{
  "vocab_size": 1629,
  "lr": 0.011,
  "weight_decay": 0.0,
  "grad_clip": 2.0,
  "decay_fraction": 1.0
}
Each number is 128 + 24 x the weight over its row's rms, rounded and kept within 0 to 255. Layers, rows and columns count from 0. Numbers have three digits each. The size before them is the row's rms in percent of the matrix's.

# layer 4 MLP down, 128x512, rms 0.0669, rows 106-127, columns 256-383
101:096137144137176120140110106129160105140153128149096132154143152130087126110139143150180137074153131138143140117104143134138153130147166118149175142174137162131131124098144142131082115100136080188179139112112139129126161105152167112160161136143133126100173130106076135159144168151116154113153112166110062126164123132139110139163158079152086134119125123116143155182138147121135119158097
098:147113133136118116114182164096127141121166126142163135130091134150124145090128094164142120120136150145132194126137134116127141177115121101119128145105135151124113140107117127158135091138112067134099131125120121165133122158187161134122095131110110122137112119136100130146125140129135133123115105141117141130101128130131125113140138123114115143122135117068066131102112146143142142130132
101:158101095083140135128047115136070187159136133076121129107133130132128132164146107100141119114109107079091119143125139141108085140120152065108163134161141142116134120159133098127141111158143118115138081146107176162102102088094102131135125145102126130164142111133167095144088143145134119116145152122150161112105102123123175096129161144069137101136148132103157126140132135110134156063114
101:074159143110134157086117113145132091165131095108120107134152154138157123121091132127063117109148151137094146120172119129134122154104090156120145116144130102124117097162061142143103107143128120109093160098146085117121107120095102169089104136124131164086120106101123160144126123109161145131181101162111127150150120111100122128133116150167137096126125143116067118092145152112100097130114
095:113104164124137140115116130163143113067142111111127165096148121117154157117113134153102122120145156129156105149122121106128147117096139146113159157134141150150127106111124140101134104148173111155202100129139131124163093154133119145094112149115150115167117122114113117125155048145089086089141116146119119121120127114128098070103089145122157147149117100102133170175138127154141122105103
100:130161153117151144092103141116111146184134163136138154141103111114127157085118108106106132118157130132139102129120148122169175118125123080120115176120159115135153108144139142131126168114080118180145153151122158165141121115085149137156112145127116147146118133123127138091131137112126129158131107104116171131121117114146107140126147136135104112111043125124131119165129113145113137097113
103:107129114117147155150118134094060128136073161091118141153100124123090149155130091141135142136176126178103111107157135127099092082139108111138123147142151124124153182167116132103143151117109129108093157138105113097129149106083151141134120070093133131095117124161177115128157089108120107088079184123116079156084103130184128144136095143140125099177142138116150144152123132167142144148102
098:080128162119115127104102095142144069133125086146127118128131141119110141123132129128125124125106146097104134116155127127154103075116140141133151141089127102121114133092127104137146107146110140147117122116106126120160145129126121154140112148148117166096130117134115092165131138157123115114133077082121123136110104154128107119121139154119101112190119135132130146140161151154110138122100
106:169145098138154091149143130093111097138120149149122155118129129115148108169125121092154114122097145134143115120151138137134150130145062094132129140132160151128110079119117099180116120134098121130140145136138162140152124162089176130100116111116127151132128118143134106139122119177113130133140085128137097150127109132166123190151167088122117091140124157145129095119153117128092128154098
101:126098106108177148180118097140101093087139151168089073147127132130083129174145130149107124167160129162154128119153161105122152125140166122145107168117118116109133134143131179118124135161120106102100149119094123140145144123141107127140146104129099142101153113162084159127131075098162135118138101138106074195079158097123144168118130141087131125137164118121156114116137093143156113101139
096:120138127183175136119144136136138120059119118164130104144137150080146143113132186079133121113128135144148123131105181144150128116142155107147144163119107190119097124097119133128110144109102094154112105091161126126137121136134104143079101129149103114153118040083149118137122132175140154107090079169132145140130151143126100130097153137104135132152175138106123104138119107150167139108161
097:178132122102128147130142105114092145128133138145122157132130139115150132140150127087151130121125142118088095111179135111136100068107124135193145169098125124141139142142151178133139134136116125137104167123129128109111118124140135114108091123121113180169127144129158104117169127113163149159136135121099097138177139158184149096082171109136122142175124093140160086105082151094106117126151
097:144161144111159114117132108136176125150162111144154128104149120172140105118154161162115098133162155095125116148087143172127108120117134119129127196123150098118158187129145096096164153134095107084143108176110108155150109097125091114131127130201129137171136157084098143090147107151176145142168129117075175117145131142091084084116118145150122137121108149121147150138110116139169115104119
098:157138158098148168129144177115139133134135111144148154140138130096139109106093125144124149127139135062079189128142111086111125077139153153141071099175118104137110126110158136094108112110121112131127146086111160149126135122158114129163143134139130116124118118148161167148135130081108133160153164153140127119161145110156131121101089161171124123148125126088146091089163144157147108132126
095:116109152118086153096148095122133117106147163148094155119138147169174136097120151115122149142138123148094144102120164096129175134145166144132136131109109156129099149144103158180137101109144092125131127174139166130115133132110116142061089111145159105119133122159153111130133143138156167182157104151120149158166123136148099178138091132118084144118082161099155140128141161109127143112107
098:117129125133142172133121087109126147117152128135160109134104136125096102192138117170126153122086119141142178176136167147095103114132116138169146099141124153124108120150140114134125142114117143118165127163127109151155128158144135124155108111111133127103150124174121140097142120121152135153100132116153094103150100088102124169122095156104153157120136119131124141142080134097153140099127
101:155103126121107094133143166111165119136176117094111138071103134120131131112109134095102113144123125178148094173120160127162137135139117157077106105103094132124130148110136111157075099148159152129127134120122142070090128124158128086119158117101117110132166099118159173121094142151143099117110137154175148097122158149127120147129086146143124105137155153102136150171105146115112142104102
096:175082126118135122131147182128132120138141153140171123088115102121104141125142181141151140143142122122184094101153087107148094150166144108113129103095132135161114133158101155147138109135159144115139136129121158149097152124141138131155100141120107104106164184140155186094126118154129127114149143146122138094121083140115143137116140134133134136163092152104118124143109131109137145184092
097:149106139148104125132136086111189157154125117141112119079137050121112135119116182122102168086163094101141106104122129121089175117138145138191121163141126120136113119108118096131108148125113125141115148087128102103105100115116125171099083102136094093142140123157111137125139108192148111094123140154117114107169124150159114153145144171103142144131129111077093149150126127101138149127110
100:122159114137111130116118139121160206150088114131103129133149108129114086122132087089130142161163138140164114156122110121143156104117114172130130191177161119116096151091118171121149134112154111162140108105156162112138166107113137152161154113146136105134130148104123138127127144062110157106122098140204095116120133131138154092127132135099132144109166166156153133123152155138127116100137
103:085121112142106144165201154097143147096126144118131132171121141094143117098117117122139142112101130145172141174121160153110159134121104093093116127150140142155135148163156103146160115121080144125085184099110144087123087156139141131110106106183131148126087164109116171161138126140142109092107095166123123141118142099060119143102152097128117123149120131108116126161113130122085165118115
096:118118096127087121105135133104083147092148122156109141126117141134132104087103083134137131107147165116126166108122145138136112108100098106124135170102126144162122108115164131183132109097153133135152137086096113116095124188097140171110144152107129123119137148133173093091101112137141145085154117150139127131162136091123121104151150122139113095135109135138122146109111125135130088079130